config = dict(
    vocab_size=3379,
    norm_place='pre',
    init_std_down=0.00653,
    lr_head=0.00494,
    decay_shape='linear',
)
Each number is 128 + 24 x the weight over its row's rms, rounded and kept within 0 to 255. Layers, rows and columns count from 0. The size above them is the row's rms in percent of the matrix's.

# layer 21 MLP down (transposed), 512x128, rms 0.228, rows 245-253, columns 0-127
size [ 97  97 111 102 101  99 100 108  98]
[[111  86 129  74 152 157 153 143  63 129 135 125 151 127 113 131 172 124 125 140 121 153 126 121 100 107 124 176 129 125 134 102  99 130 126 114 123 154 106 137 136 147 105 115 102 141 124 112 134 131 135 107 114 122  97 110 119 133 131 108 115 134 137 137 190 125 153 136  99 146 118 126  48  95 143 115 112 160 141 135  47 124 160 119 139 178 148 115 120 105 158  50 132 127 145 118 130  97  71 153 122 145 116 128 118 169 125 116 117 156 126 127 100 134 112 118 136 165 126 156 132 121 122 111 139 113 125 146]
 [114 126 161 110 141 149 150 143 142 119 120 171  77 139 156 169 148 131 153 130 121 121 155 121 138  67 136 136 120  94  97 121  83  89 164 154 135 142 124 134 161 163 139 144 121  87 132 110 168 100  97 147 153  96 161 163 141 107 103 124 135 141  97 129 123 141 132 138 142 140 126  99 135 126 118 117 120 204 138 126 162 124 129 134 139 152  89 137 131 141 176 150 100 109 123 101 154  83 113 153 138 143 107 131 139  85 170 138 126 122 112 142 136 125 130 115 155  99 117 125 190 141  77 126 134 118 147 157]
 [102 135 134 155 129 152 104 138 123 136 141  98 111  91 124 137 102 113 120 135 138 126 117 137 134 123 132 132 147 113 121 128  93 119 106 182 135 142 113 149 132  92 130 148 164 112 141 139 104 108 173 109 130 112 143 175 149 141 106 102 154  95 130 152 136 117 121 118 121  92 120 118  87 140 138 159  85 109 125 153  33 102 138 139 120  79 139 147 106 154  76 119 119 108 108 139 121 148 112 129 103  89 116  98 123 201 118 111 104 115 153 143 174 124 121 105 136 135 137 116 122 131 192 108 158 160 144 143]
 [128 113 179 120 128 169 111 124 113 122 146 152 101 141 108 136 142 120 141 126 110 162 119 154  96 130 134 142 139 121  99 122  97  90 115  95 124 149 138 124  89 138 122 162 146 120 103 103 110 175 103 133 144 167 176 128 161 135 134 133 107 102 164  97 123 133  77  81 100 123 114 134 136  98 114 127 115 124  75 146  86 118 159  92  90 162  92 103  98 163 140 153 130 110 128 150 119 128 135 140 133 140 163 100 139 182 128 145 116 120 143 116 107 133 140 178 151 157 149 133 162 148 170 107 131 160  82 133]
 [167 129  93 133 131  81 116 105  70 132 152 132 132 146  97 131 171 162 109 104 139 169 157 131 124 141 136 121 116 152 129 122 143 147  91 126 121 170 115 103 117 121 167 135  97 122 171 164 149 133 145 145 155 140 144 170 104  99  57 147 148 124 119 148 114 107 164 111 160  99 126 143 142 131 143 138 149 153 135 112 117 143 177 141 102 109 108 155 120 146 148 126 108 145 136 149  80 125 130 125 124 152  94 140 146 187 120 119 131 107  87 156 101 139  84 103 114  91 115 135 136  93 123 112 166 145 123 115]
 [ 87 135 146  90 132 154 146 102 113 131 121 156  95 129 112 123 118 162 137 170 128 158 127 131 166 142 114 123 102  96 154 104 161  77 141 130 136  93 147  93 114 124 113 119 144 124 125 132 105 133 110 123 170 129 108  96 107  73  84  93 116  88 141 122  80 139 160 150 152 156 116 112 130 120 114 144 141 117 176 139 157 150 150 165 122 124 111 136 123  81 108 127 152 145 155 138 100  99 135 113 162 116 103 133 160  88 133  67 150 141 105 102 130 102 121 153 147 120 133 161 165 121 134 125 125 130  87  80]
 [114 141 110 162 112 118 131 146 143  88 102 122 143 131 106 126 132 140 144 152  82 180 127 165 101 126 140 175 152 132 136  89  84 143 126 130 109 124 116 163 123 193 114  81 162 144 133 110 132 123 118 123 105 129 141 169 115 100  91 137 175  79 124 147 109 125 122 116 110 119 139 146 133 149 125 126 153  77 109 138 120 143 116 181 158 103 162 135 124 121 135 106 128 145 135 127 137 132 103 156 120 118 106 160 101 118  97 104 128 153 144 148 122 145 121 120 141 154 105 207 156 165  86 109 152 150 126 142]
 [109  94 169 160 136 116 144  59 145 127 126 121  92 168 136 154 131  94  87 119 110  92 127 133 131 131 131 148  90 143 129 145 181 127 161 114 123 128 140 131 118 162 118 121 131 152 126 109 166 129 123 143  79 118 121  91 145 119 162 122 124  96 152  96 112 113  98  94 138 160 135 139 131 109 172  86 147 132 112 112 126 149 137 186  98 170 115 110 120 129 132 133  92 101 133 158 158  97  50 145 129 167 148  90 123 131 121 121 165 145 133 134 141 121 124 144  99 165 137 141 134 130 155 130 129 129 116 104]
 [137 141 132  80 162 106 142 114 147 127 132 163  91 122 152 130 111 135 123  88 154 118 130 158 149 102 121 146 169 130 160 104  99 107 147  66 127  86 138 144 112 125 101 145 140 108 111 174  78  95 107  91  79 147 161 120 132 160 130 120 106 133 150  89 132 132 173 116 133 122 115 139 143 105 122 131 145 165 121 147 180 120 151 130 124 126 153 140 131 135 154 137 162 118 114 133 100 129 162 159  82 120 149 123 127 121 138 116 157 113  99 128 129 130 150 143 133 120 144  68 185 132 152 134 144 147 180 162]]
# layer 21 MLP gate, 512x128, rms 0.229, rows 246-253, columns 0-127
size [101  98 103 111  99 104 105  98]
[[104 129  94 114 129 125 112 151 120 111 102 122 133 154 156  95 131  98 125 114 148  88 139 133 109 167 143 153 140 169 150 151 162  86 189 123 160 112 102 150 117 214 155 125 160 131  90  80 114  97 139 163 153 114 125 145  90 161 115 130  76 124 133 111 119 118  96 101 121 132 141  95 138 166 117 133 158 112 149 122 136 170 140 119 124 134  87 136 118  97 132 107 113 121 143 127 144 104 137 117 111 161 135 124 132 140 101  99 102 106 135 124  97 129 158 123  80 103 153 133 123 149 115 100 132 146 129 173]
 [136 128 111 167 145 123 126 136 128 151 139 140 166 158 122 113 132 122 126 141  94 116 158 126 113  80 103 119 121 144 155 110 122 144 111 114 149 131 114 157 156 146 118 111  92 134 120 116  99 128 134 190 125 109  80 135 155 157 157  89 139  92 162 126 181 139 137 124 119 145 122 126 138 106 119 117 125 138 116 130  91 149 126 129 128 149 133 116 176  79 119 143 138  93  77  90 152 151  96 124 132 115 131 140 124 218  98 172 182 131 116 131 167 126 160 115  85 149 121 109 126 155 158 120 107 125 115 109]
 [149 157 101 148 156 142 163 120 112 164 122 147 136 136 101 112 153 137 132 132 155 117  96 136 119 178 145 149 107 169 131 100 135 171 147 115 138  88 126 107 120 131 115 132 110 124 110 135 138 116  90 101 150 151 132 128 164 165 107 109 153 148 104 149 121  86 123 138 149 116 121 175 134 140 104  95 133 167 133 135 153 147 121 152 148 118 123  96 114 110  95  89  85 126  79 103 120 146 104 113 116 119 170 145  89 120 141 138  74 179 172 128 106 161  89 156 149 116  83 163 145 100 108 121 127 135 135 160]
 [141 189 145 183 144 146 145 157  87 117 160 147 117 158 157 156 160 104 124 129 168 153 137 102 172 118 147 111 157 152 128 122 118 143 124 141 152 146 104  94 149  98 137 118 139  96 156  62 154 105 132 113 120 136 143 103 158 134 112 110 133 110 145 102 126 125  94 133 148 143 115 130 124 111 134 111 109 140 104  89 192 157 139  94 159 133 121 127 137 153 141 134  87 106 130 148 115 167 116 118 102  77 130 111 200 145  98 166 126 132 109 123 113 106 145 117 161 135 128 106 121 118 139 136 119 163 129 118]
 [102 127 106 163 100 155  97 180 121 135 146 148 129 116 110 123 118 105 122  84 129 136 122 108 122 144 135 151 137  92 149  97  91 143 109 125 162  92 138  57  91 165  76 142 138 114 138 115 126 139 105 101  97  99 123  95 105 141  94 140 155 113 104 136 170 138 105 165 138 134 130 158 136 131 125 106 154 163  99 134 139 127 127 157 143  88 134  97  90 157 143 129 144 127 142 148 143 135 165 126  91 159 121 123  76 133 142 141 169 106 122 142 124 136 116 140 148 161 110 170 134 100 127 106 162  93 148 166]
 [ 95 163  95 139 126 195  82 100 122 116 101  91 131 120 119 122 161 149 118 151 120 163 103 110  96 106 161 113 117 121  96 118  98 141 142 124 168 151 134 126 107 155 155 143 137 107 102 127 186 106 134 116 138 101 123 137 137 151 139  91 109 102 105 120 144 129 142 143 156 133 159 188 131 140  85 108 130  87 134 132 137 111 124 112 161 123 115 135 106  83 156 125 145 120 148 162 130  95 114  91 135  68 143 147 121 110 113 112 141 153  97  99 137 162  89 108 176 125 122 108 138 118 145 110  90 124 147 131]
 [141 116 146 137  96 113 121 117  91 164 113 158 154 136  92 116 134 148 160 108 105  92  91 116  79 165  94 133 117 108 116 116 139 184 150 142 125 126 114 168 105 181 140 143  69 122 116 141 150 135 120 159 102 139 139 101 125 141 121 131 126 108 107 129  97 138 157 135 123 153 138 131 131 152 137  99 118 155 153 137 140 144 145 148 114 129 135 116 132 147 116 144 154 137  99 121 111 166 121 163 147 169 151  99 101 166 135 139 132 150 139  94 131 110 170  91 134 158  91 124 163 115 176 107  89  62  92 128]
 [118 154 128  95 142  78 131 136 130 124 152 117 111 159 118 137 106 112 125 149  93 135 166 149 146 132 118 146  92 151 160 167 141 103 131 174 115 121 163 150 135 133 175 117 113 128 145 130 163 123 129 145 141 129  84 168 139 136 106 182 165  81 120 104 113 134 141 123 141 129  86 146 149 135 117 173 159 119 125 161 118 143 177 131 128 126  93 181 113 168 100  79  86 121 124 113 151 138 107 118 111 167 101 126  83 139 128 104  87 114 108 127  99 137 145 157 126 132  87 164 147 144 118 139 128 130 132 104]]
# layer 21 MLP up, 512x128, rms 0.23, rows 246-253, columns 0-127
size [100  98  98 105 100  99 108  99]
[[127 150 125 111 140 136 162 147 163 141  97 128 166 111 111 117 154 101 119 161 125 120  99 129 159 123 100 108 155  87 134 115  91 170 107 135 164 125 100 111 126 185 143 119 134 157 153 151 192  84 125 131 149 129 152 125 112 133 122 108 117 149 128 142 117 160 164 121 130 114 124 108 147 160 108 134  84 110 108 141 106 163 134 136  65 131 114 137  97 133 155 111 134 130 125 116 176 144  95 138  75 119 114  79 132  82 151 155 149  94 138 134  96  99 101 136 162 130 138 170 104 136 123 118 152 114 153 115]
 [194 139 170 146 129 161 105 154 100 121 151 136 131  97 104 124 151 126  75 138 147 110 148 134 124  78 154 115 138 105 112 122 133 123  99  97 105 174  73 136 140  95 135 152 136 148 146 132 119 150 128  95 113 158 106 111 147 137 177 126 133 147 137 148 136 125 117 185 169 170 153 129 175 122 128  98 144 128 144 113 145 155 113 122 116 138 137 125 122 139 150 131 149 149 140 140 138  93 131  91  79  84 160 121 130 101 153 113 140 151  73 136 122 108 148 129 123 129  84 115 114 138  74 132 141 136 147 104]
 [114 103 167 167 152 146 138 132 123 121 120 120 141 119  87  78 110 148 146  85 158 122  93 152  87 129 114 141 144 123 149 115 143 140 117 154  84 124  91 137 133 140  88 161 121 144 135 130 127 152 137 155 124 121 150 104 186 103 151  94 120 124 133 158 166 128 120 137 153 148 111 107  97  82 112 175 113 102 111 110 153 154 163 173 153 145 120 103 151 151 123 157 100 137 150  77 136 134 120 144  82 159 139 130 146 131 156  96 141  97 145 139 142 118 104 145  81 133 121 119 114 179 135 117 120  79 124 141]
 [118 154 138 105 168 102 139  86 142 145 117 172 108 137 130 100 110 132 145 138  66 137 135 126 107 140 107 136 115  98  94 100 171 126 146 156 120 126  91 110 137 123 124 122 141 133 154 151 108 125  80 107 139 116 160 143 180 116  67 140  89 141 155 105 140 133 132 111 115  82  88 130  94 125 131 137  91  80  89 139 127 168 130 151 145 134  94 143 157 120 138  98 127 133 100 118  97 153  99 163 146 172 121 125 162 117 163 157 123 153 142 160 118 127 114 144 116 118  95 101 150  93 126 104 143 126 105 155]
 [ 93 149 131 159 100  79 145  88 120  92 153 115 153 132 172 136 132 125 131 109  91 123 129 158 107 150 128 103 155 116 167 163 107 120 152 151 131 123 130 118 135 109 141 135  99 139 115 147  96  90 144 154  98 111 135 126 111 130 148  77 131 108  70 114 124 155 139 151 146 150 140 167  48 167 157 139 145 153  72  96 103 140 116 151 103 155 105 122 108 122 146 102 124 119 152 136 144 122  98 134 167 126 145 154  78 137 144 103 148 108 113 120 143 140  87 141  98 134 118 128  81 124 107 121 137 129 127 125]
 [131  84 135 159 106 142 124 113 103 126 139 119 126 155 110 149 146 125 100 130  88 145  88 180 137 112 122 161 113 135 105 104 103 135 104 116 163 133 103  84 126 107 118 177 117 146 126 105 148 121 175 147 143  97  53 123 138 144 117 115  95 101 114 134 112 143  85 121 109 125 127 170 141  89 152 150 157 128 102 159 125 160 141 137  94 134 141 101 109 115  97 107  77 140 132 127 136  94 133 149 134 143 156 162  80 143  92 130 112 144 132 138  57 105  94 113 121 139 104 104 136 120 104 120 140 145 127 123]
 [122 112 106 165 132 144 110 100 132 149 168 139  87 161 123 162 127 147  88 127 104 119  77 129 136 115  89  77 131 147 135 108 119 161 111 139 103 109 182 119 119 152 110  86 158 163 136 113 169 152 156 158 119 113 103  95 195 114 103 126 100 116 128  85 122 159 124 107 139 114  74 105 152  87 124 149 165 144 126 119 119 144 116 129 123 100 110 114 134 101 148  94 125 122 118  95 160 147 107 105 138 145 148 133  87 133 122 126 121  89 114 143 134 152 142 127 109 123 133 176 119 141  88 132 161 123 122 106]
 [112 168 101 131 167 166 142 134 141 121  98 156 133 101 100 158 106 122 141 111 132 121 143 145 120 138 117 163 137 122 147  80 110 132 135 125 143 116  75 130 146 165 117 101 122 164 134  96 141 112 122 105 115 157 159 145 142 146 163 158 130 102 127 105  82 171 106 162  69 135  94 155 148 120  70 136 136 152 120 120 123 154 112 105 119  85 131 162 122  93 122 166 105 105 127 144 131 152 141 143 169 138 146 125 181 133 104 144 111  84 120 115 112  82 109 176 130 132 105 151 132 144 133 133 161 137 115 151]]